config.yaml
n_kv_head: 4
head_dim: 32
activation: "quick_gelu"
tie_embeddings: true
parallel_block: false
init: "uniform"
init_std_up: 0.0513
weight_decay: 0.053
lr_head: 0.012
warmup_steps: 200
decay_fraction: 0.767
batch_tokens: 32768
dataset: "wikipedia_en"
Each number is 500 + 40 x the weight over its row's rms, rounded and kept within 0 to 999. Layers, rows and columns count from 0. Numbers have three digits each. The size before them is the row's rms in percent of the matrix's.

# layer 6 MLP up, 256x128, rms 0.26, rows 71-120, columns 0-63
090:522492466460550468569513505459499462463525464576461439415536529519473482507501482486513500474447471489506430505611561531524520434400516487452514485523510504479573463469563495496487484469512484
099:539543411522543536538455474458511420499429523522499500475484504448458442401450495495513566539478524514546569537575544537517554536562433469469523510489488540473484516585543457517526506504499537
098:476483478479494479540507478450568445517496530457435467542489476492580473538547485501525499520483496519522501515467505555473507450485552451438498478445484510449461512495486427478538560514496448
110:522468474446505598402497499477534535551474553524507483516508531563534504530523581516503506509479479469530481515516435539543462516458499524476513548371511539508442522468537519509522529510497548
094:518443474516568495530569480545486480457445468399514491509463525528519573485494456525441539484488576496470526500453444556468459445523546516535435597486433533528453499513495466513425506458546510
083:524467487445494477533622482355485466447435459511566488435426492543477474443503526463484515530557440508554518581509496535508486563487510519497488465560496512581526514552488482516449542506510528
103:483469519468449550450573497465569485550561560505554516461442527504539579494491518511451501481510472434556450463560537438462483476559445467484498513513515507481492565502591482570416481547485452
108:456495494521473525490491462470511607531506532471550527534493402532499490483481498527459471408504516480477576447456536455542521449507449462450488485461540468457563461480506479543436481522494511
095:487503566489503556522504488472573521487473513406491434518490479498442500435504461499500557524563504559454473528505415478434541467448529466505538521449496507515503392535515491519554495512477405
112:524533453517501442567570507559505486587567535569482543480425469552506513530434495527515455442465542493456525488528496433490526525564499559550530468507449495503555491507510528451488517449460504
101:539395506485599529425434556433520476517476459514491515488443435559419525515529499495493483514539549480473521580505467539496519497515502497491515541537451511566460492517536468471465541535550457
098:528495433483530458511485484591499521510509491556522440420473505592401551503524541511413461446458495535476546551514514509474461498486481497540449494482505464471437545536451513474512478495532522
108:511491540513538508493501530543434496561483520491461480436487522464483480518586473529440492487558528463458553521452435578486455558447410455533521503511492499526511576489463542532452547528452462
081:485468561493480468487509529498423479570509541447506495551592483495406454487597468501525515498482510464518460440419491448495479435502409546482470508498493526531441436458534507480504500472518470
103:481512522505553518548518488426486479465478518489494494490474503471469507510474484493568479522507439421362503479527558528472491430503555430440521452548464559519521457488477505568480513521548443
090:506436519514569429525524435467421493511610598485478436447507528461522518598452443538491537516511542485516549519521530502433478459528595449472495459441471505464519522468555448512507499425477458
099:460509480465495544508485525495515534493462519493484413537577530499497475484557517484546454573522466438447556491457500490501488540503439508569513541506573475482477527532565579559504443463560482
109:498519510544513456444494495445519514557525521496553458519508486528505442537513509480465516442574505514485473475484383508566522503526509488434498485509454528481490450495516504473592518469389555
094:489506447465554566502487589542506559534474540609472488470442438588497507484507515524537477503512517518436485465469520521501512519483449559563448527555512491456542500479543562471512453482492479
092:496507602540557549453473481484458449526452479531502490526495535532496455530491523430468550423505494529496525468492487507498503549544399432562497499535520456470491540491537480486465474544546458
107:500547504495450536494462505526538530509484496464491458505519475487489549460477483439553435463538529477498559450543479534536505527450544471527474425539482511492502593470462541500464443521547478
094:456466531484525533513587462500475511469484499500505489529449444450530576483498498505501556513485560479497475441494469550556506516529455419519485537545515494526470560517551512460490575589403493
117:545552485469597475525500462491465518498464497523429536523423501491463522484520484473523559467478501477585518512453480461538549514554576519493533459455501493524481551534489497475496434470497538
113:548505514501506499463527481491505524519489468569507497502488465466569490571495395494411446427530527565426463463502521548506479475525435420456554569525500593531442511526505461543538547527500529
113:508474526446475507476458540506453472532467482586478510500449482465450506517461500554567514453451448499540486530569406485471545475508496544497511469445528519457502511488509480491529534531579500
108:572425548474563527570429534491511505476541463470600405493496481423469557457467524475532486502471550473446507512523503474485504464481561476506499501573465495508534470489417484497549496449528455
092:557466502455482479480546467543487511509493550510556506491456472546593492545530487516522498520550520556464482496474480431467471530492510478531414529431507523535470483538538466496510440506471462
071:503448530500436524443502497513481488451570516553517506474460426539404452536595522472595510480503516508451478557547476470521475541542478514493484528451485546448510482529473458558496471547437543
099:488545511498489571502500555583479506481553478508507417501530416514526483615455437522531526575434492428551506482498511487486481512496495561483516546428448542489526454508479459478469509471533460
100:518521504486529531483481458462474524549561547532567495611463501534509450491458556476508487455485436494486538475434412446518507556505537547530459431505533489572455495495555486491552498540497458
095:533461520510534520507572457418541556474547538447536536440500542476531464479480508508492480533468484516412538518479547532458583470493533487488528499407477539506437566540507442508427446532452518
095:509433512547525477469586554513471584542547502489510487551512471452485494553433559419501426500429516490506529492512565493600556477423529498490529513510480425452481547516521495519498538496535500
100:543486544504495455451531542560552425475538495456490486533518468492490517547461477525515501415456462490556504534513390486409568455543485502483464551511528420476515530474516536482500513562546484
089:523518494527480504545490508491491457458475510461498463457483577494551511521489472473582470490480489488527528414511455534506493458463476571517529432528524505469532559442570523603524542432576480
089:466498513432547500488478512586500472518491431469471493493471480495453525551529541495512485438592498486503521435474475515418459527514562553496475513458462446584512497494489506594542476394467434
105:461546548456464441550541512556540538531498528537576514532488468523514509473421545513516523523493465435534485486527420567547458494489455435537509489470449470431586466592429514505591455532477562
109:530450441550519520520436521537466532475542475547490398521514531508408525481608496533518555517484450430499479501462554465501596453417503565511567570494493488520465497509544593470485487452484542
088:423497537523495480624495483466501498511522521436557420431469471522552427536541488507492507480470424495500536483475511490499545514565533532490486477487499444471552532521545548544518490491599499
092:511448504475457404496525454528466494544536513509510453453476504553497565576526569460587503455465537548486460501491555496554500483470458469441487553551462553512592592411464465572470531457461452
109:511474509519512543507514456474508534521433527468491463445552497516459469565551547470464481522546501450555584512493419553507492501546529441460487485516434568506508475590486439463507481505490466
092:495501497441531503508551503615584611513451462510439477484478424432485535481454500471516515500545473493524453447499488385512519553518475459543523533481468512511572498547470475523587441448463476
093:553512541488509590424534511503604562540498478570479554538492453452504528484444458463518460513584469525452487437495469508467546476451523461472495511505486524516521504542586524554404512519530532
087:461504566511456514425524499455445463518556466512525563494492497414477547502510464498520509517554527537478512574485553496414498487511490484521434549533517538520522503414521509519478519468494489
101:469511564538522542457473498518544529522555453532510476430489393518486510527537496490470529540500485471462577457496518577496547514521535515627499520472520523490487513442451508489406396474479496
091:538494578441525511428551439432537506505459492545472465464428537435526529496491524545529588535523555500512503436538459470461467484438496534503446574428532476434477521505472518595483549484451487
091:510538538538504519518482509533530482484611511493533474493448528464509467516505489561469486449474552512450431471498548605505512469537501490503488477485505451592516510480503513502460511538544506
092:604519520506529554563493549486481521559487476486518509486477477577394542468544470520536471498463564480413553486535520467451452541527516503520522454486532582513493529493458475518479541540498498
092:505463534541500521514515489512435444441495530499505510521528488528482476551495499500536447514442453503513480548502524522455543490483475504556517485400520436514467500582556513469513496441507480
088:508458557491478457545601532535462494457502496581503463466394503507498501525511503510454512517493559505469520508528523571510478392474412482466497459528507523516496488514529469526515481540517484
107:517461466518529492500500554476485514518534465488497438559519469506458441516481492454603469481550524479495482523475509601404508539538560481501549545472530549522514494478475454448519487440504524
# layer 6 MLP down (transposed), 256x128, rms 0.25, rows 71-120, columns 0-63
080:549574503464457538514537495523481421536480519465523580531542523505540462441461500466467470519502512555508546496532437463510486458473510506529440514461511509536483460485464542476509478419561506
103:513431483561468484539522460499470457447526500461482519429501477504506526539534545450498590539450438488502531497470493451433453554545538530503521424481567531558474504517477482532543503523477497
092:563472522457474513522472528550472552461476381519523507506507523454447455484474541461510448430501532549482519447432583454526556536435521508483456520506496450507513622494525537512506506573540490
104:586508475467408516439522536500454490490501502465542457501464464432497637478516464502531559599439483522500473429547556463503530460537540470433446504540446498559487493540508517469558423542570450
088:437526465502504540466396515581501517494550496508525506530467439495487497529488543447473540506537449512504412580534472497536539477468512486515500476478480547556458473443530465432537533525516529
082:528505495479512481505497517519468544495445532498513490415511526484506516546463524548485496510555501567483511472422420505517486469484510547524568508498476472523549538516575507457507555432534514
093:449532504499469571519486494489462502482577542493472423574430514467517487451433489447470572514481527443529483462571484532514534525506514384504501476480572525479471568461504593504564460448448568
074:507569498481428487503455459522486515540511464552485540518501444583569554474567525499491570559513543598547473578499437543535508571486515471528520507530556488537453474466505489459580584478527529
097:511459545504571440524483425479551557516505607508471522497502571486502438434515574467465556505463463503512486473456516500473502470549506512494540481480513501532456428525531480528495488453415456
098:531498461573522478519461481507485481509468576539529492478480390500511494461482599503517492556487503530514519494568523516488412561489510530456539475441592452434518539492505491521494547465491456
095:497540464459541481443481416473453579446468503483572536505485596534484490542453534494503471541443472514558483497501486509483462541548510563470451522457487450556470516482528446497518421444492529
099:388485469455490559467488545470518504506474500421502562497578477469425542545475496511478529559454471507535486606539499502496485519557457467504529506470483490542485473508489466537449478446510478
100:523588472491518486422459454521553539447538493477512631508494531474498494507528460556454498518462546482544407462441541491449499514505535484541478540440543497489468492540555470533446542528522430
081:463516492498499467535517520522540509510434521478541561478474509550499534472480562476533516540497554524538509539539488501513471509468431548478439479498585483459480575535412492571508438483504561
064:455556539553408559561499554540526547561479535491545532532501452536502499504510506561491470513489521568562486505488442495578465499445488488533507580495556469534528489478463484481572506495484480
073:559467459467522524455408439502475482484520506470499541447568505543533380499531522479538536543534511580543505535508438473501529477493453576515537496491454602553456501489444462460551503427535498
111:470505443470573495537527489535530488449581511457504455432472496504530449429475504518475470496518549526488463446418431557558446483510511507488496500462469480587478531506512486541534438463571538
140:522456505530532520576524490480503522453514505475464463523434487567505491468456500461474528527520478528467461550464484491552516569469471494482560516539548471469468548519504445537534552400447481
084:443515457538499506511477479462487546513510488462418615486596457520527536469493450513514527579505603481491494504423587469538525489459481540540490531543573506489511540464481543464519543514464500
084:480458488545471487448497472468485465460490485502479595518468503493435433462443481518496470534520472499537526450545447554578405531461462473474507431425542457469559507448514478437431434455469441
127:526458523542500532460576491581506530458483444539410357470478500470477461483534467510513471465513556464486483461504530499434474522528470544559470455532507487497559505438463567504556478486512545
099:457486568552489515423499539474489493517450466452485561568529487492482481442502426465542394452539509428467459526453517449499505505564569547513575522516478542566517456521495561473474501512538487
126:514495512481534522506504503560528487516407510436469475523501469453532530489472529453440566451520460545457512529469538542475442520463523458496422531505479463520520531485488506458429472543540526
102:503553476464427473518439550511491463554439494461470591514556526567505508493446464491557512533483487463543523640510505441471459464550472471490493492481479502618404552480483529540512487485502460
109:471482474534514480576513516563513456515473459502494526452498543484516442477444526469517516466548481525499585540498461535452393477498499493495508521458502478493473531537488513565452560537504466
117:592522548532474463419498477521521428488507478547513538559551546516503531561466453595554565509516475474479498466479528539523489492582510626495494480525532490509460526537515497493389557459485501
083:476538484504407572516495533503537436484519444452519506523423423449565428416505460527529548484458431551434492431542493501483548585474458493522499471535508590459496510477550500507506539527469558
100:522458462492503403474518567468553572489505477483505491530508446486471421570469548551490586499519474483459476484448464515505425439482387492520427548529490489475561491476542443480505500474506510
114:501571531502495504477409488485510521579546533467463483440437565538499594441475560499494464464476482532525466552467477505530530483526511548532463452612564438546492474535548454489552483582528546
096:503491553557474492517512516577554501545386518496505505546482536525528509504511464505536441528497508555553485496455469504474503515488473481492521485492504583544526483483436492471479395444545490
087:481516472529472541473501492523453512505524558553437455532517481512469501600585529488550553498511468463513523491553468563506412475512560494513563513524501530540533529489545545452588445420490520
081:559517478515457473493465494452454488543511540551519507505526473519512487474548487549550496396471465579523444564506513479466531521462505479481467511451519445443440471503528496430495440510458458
103:444521446467386516519488470530496462542520460568465482535567519490457455492513459524474502546547463543500506472522498502539521459527526543476533533445436545576444480565561478478515450489496548
092:482482471467549452458556500463537554513544632512527549591504583528472453516450487490548477509450483521494470457483469486519516550518458464485488514536505494466540457590430453410500505508510466
082:526485486544431532468472496503490469479427559597492379540475538478476461427465533470494455492483497503476532476497490511564509471521464533471509494492514497435484517483469561393512470526484531
118:543470463542496470555492600488443543477548519507513527450469551437554502477476523496473547518436472476434528458523514469530468435468530539480522459552537571492482433437501457483468464479580446
118:569496431464471557471510505472499374475522432521496560526520455494473528470535523501467556524469469479546473499508440543528455513494510494488482471546514519525396451509468533512506506467531506
092:540521492528519480442476590467448510529475485586464539552554575514504490521553493555539492456506505496536459550550471529521497509503463548492547494511455524531390476500515459438483509498470517
091:486448494493506416436440421499511468464486503488508494522512525534475478524390497482535468441529478515439613477536515540527524490471519516443546470474511465474536578437442462506511511543514452
113:494468511479417398557498514454449503488490563479484443414572497545520506572503534509534450520451475516616496471488509427546508496480529624459475474500497481469487459466429548524451457486511512
097:559423451450450537539566446527525519438472515572512451518493526494464524492476555451421478451466510462452506481489486581424468465587503553481458544504518441523420484502560489450543516491458510
103:569487525449505594458526452476479543561496496528549502468474523492571509503477527393420514452523471551509514530553510476454506488484487420457529519575504509468509513456510451483577521537497523
081:519485483565543465452507475527514555480532497570557564451525517525442450502440510602528482473514438468429523519587555526512477495474448530487527466477501441521481515532458479500498528477438478
109:473517566470546550417495571499467428442522494561433532544481532460537469527508512476522529436495551519535538567478460474505546470560476506546537524490460517462511512530509526466470493511571541
088:454484533478497556493535463445481461505522427516495450549479477490553551498474508516473560505490481481504538527478480529560528479477544421437473536554514553493476530514581460507532525475531475
097:488463507520528485458490417474548510507529553533497558476470546474511477526483444526600507484469429483500574529539461460467465487555513538489494519453534509549487450587468490524561478554455512
078:484494580431494489479438565539463515520497544559576471471580432532513559559563504487526480550435530493484445508497459511538560505488526540454529522527505448412448484461468507413560454450485566
093:495541453427528460569461567580507541533519413513470469553475514575493494424545469478591525498498483475480486484476492495536483529468488428489526531533459548501498521501407502433498494467491564
087:517548530570486443469492458543586520439486530505436436513492511491479455502471549502503574445526408537478519421510467523463521483547489498490464486489523451443501575520451539508479501492533562
125:511424486520575563461471527523503514496517544528479508483478453441482526508563534521479477545432479442542474501490443497438525506479604462472542432489537491540461422546491453434511522508502489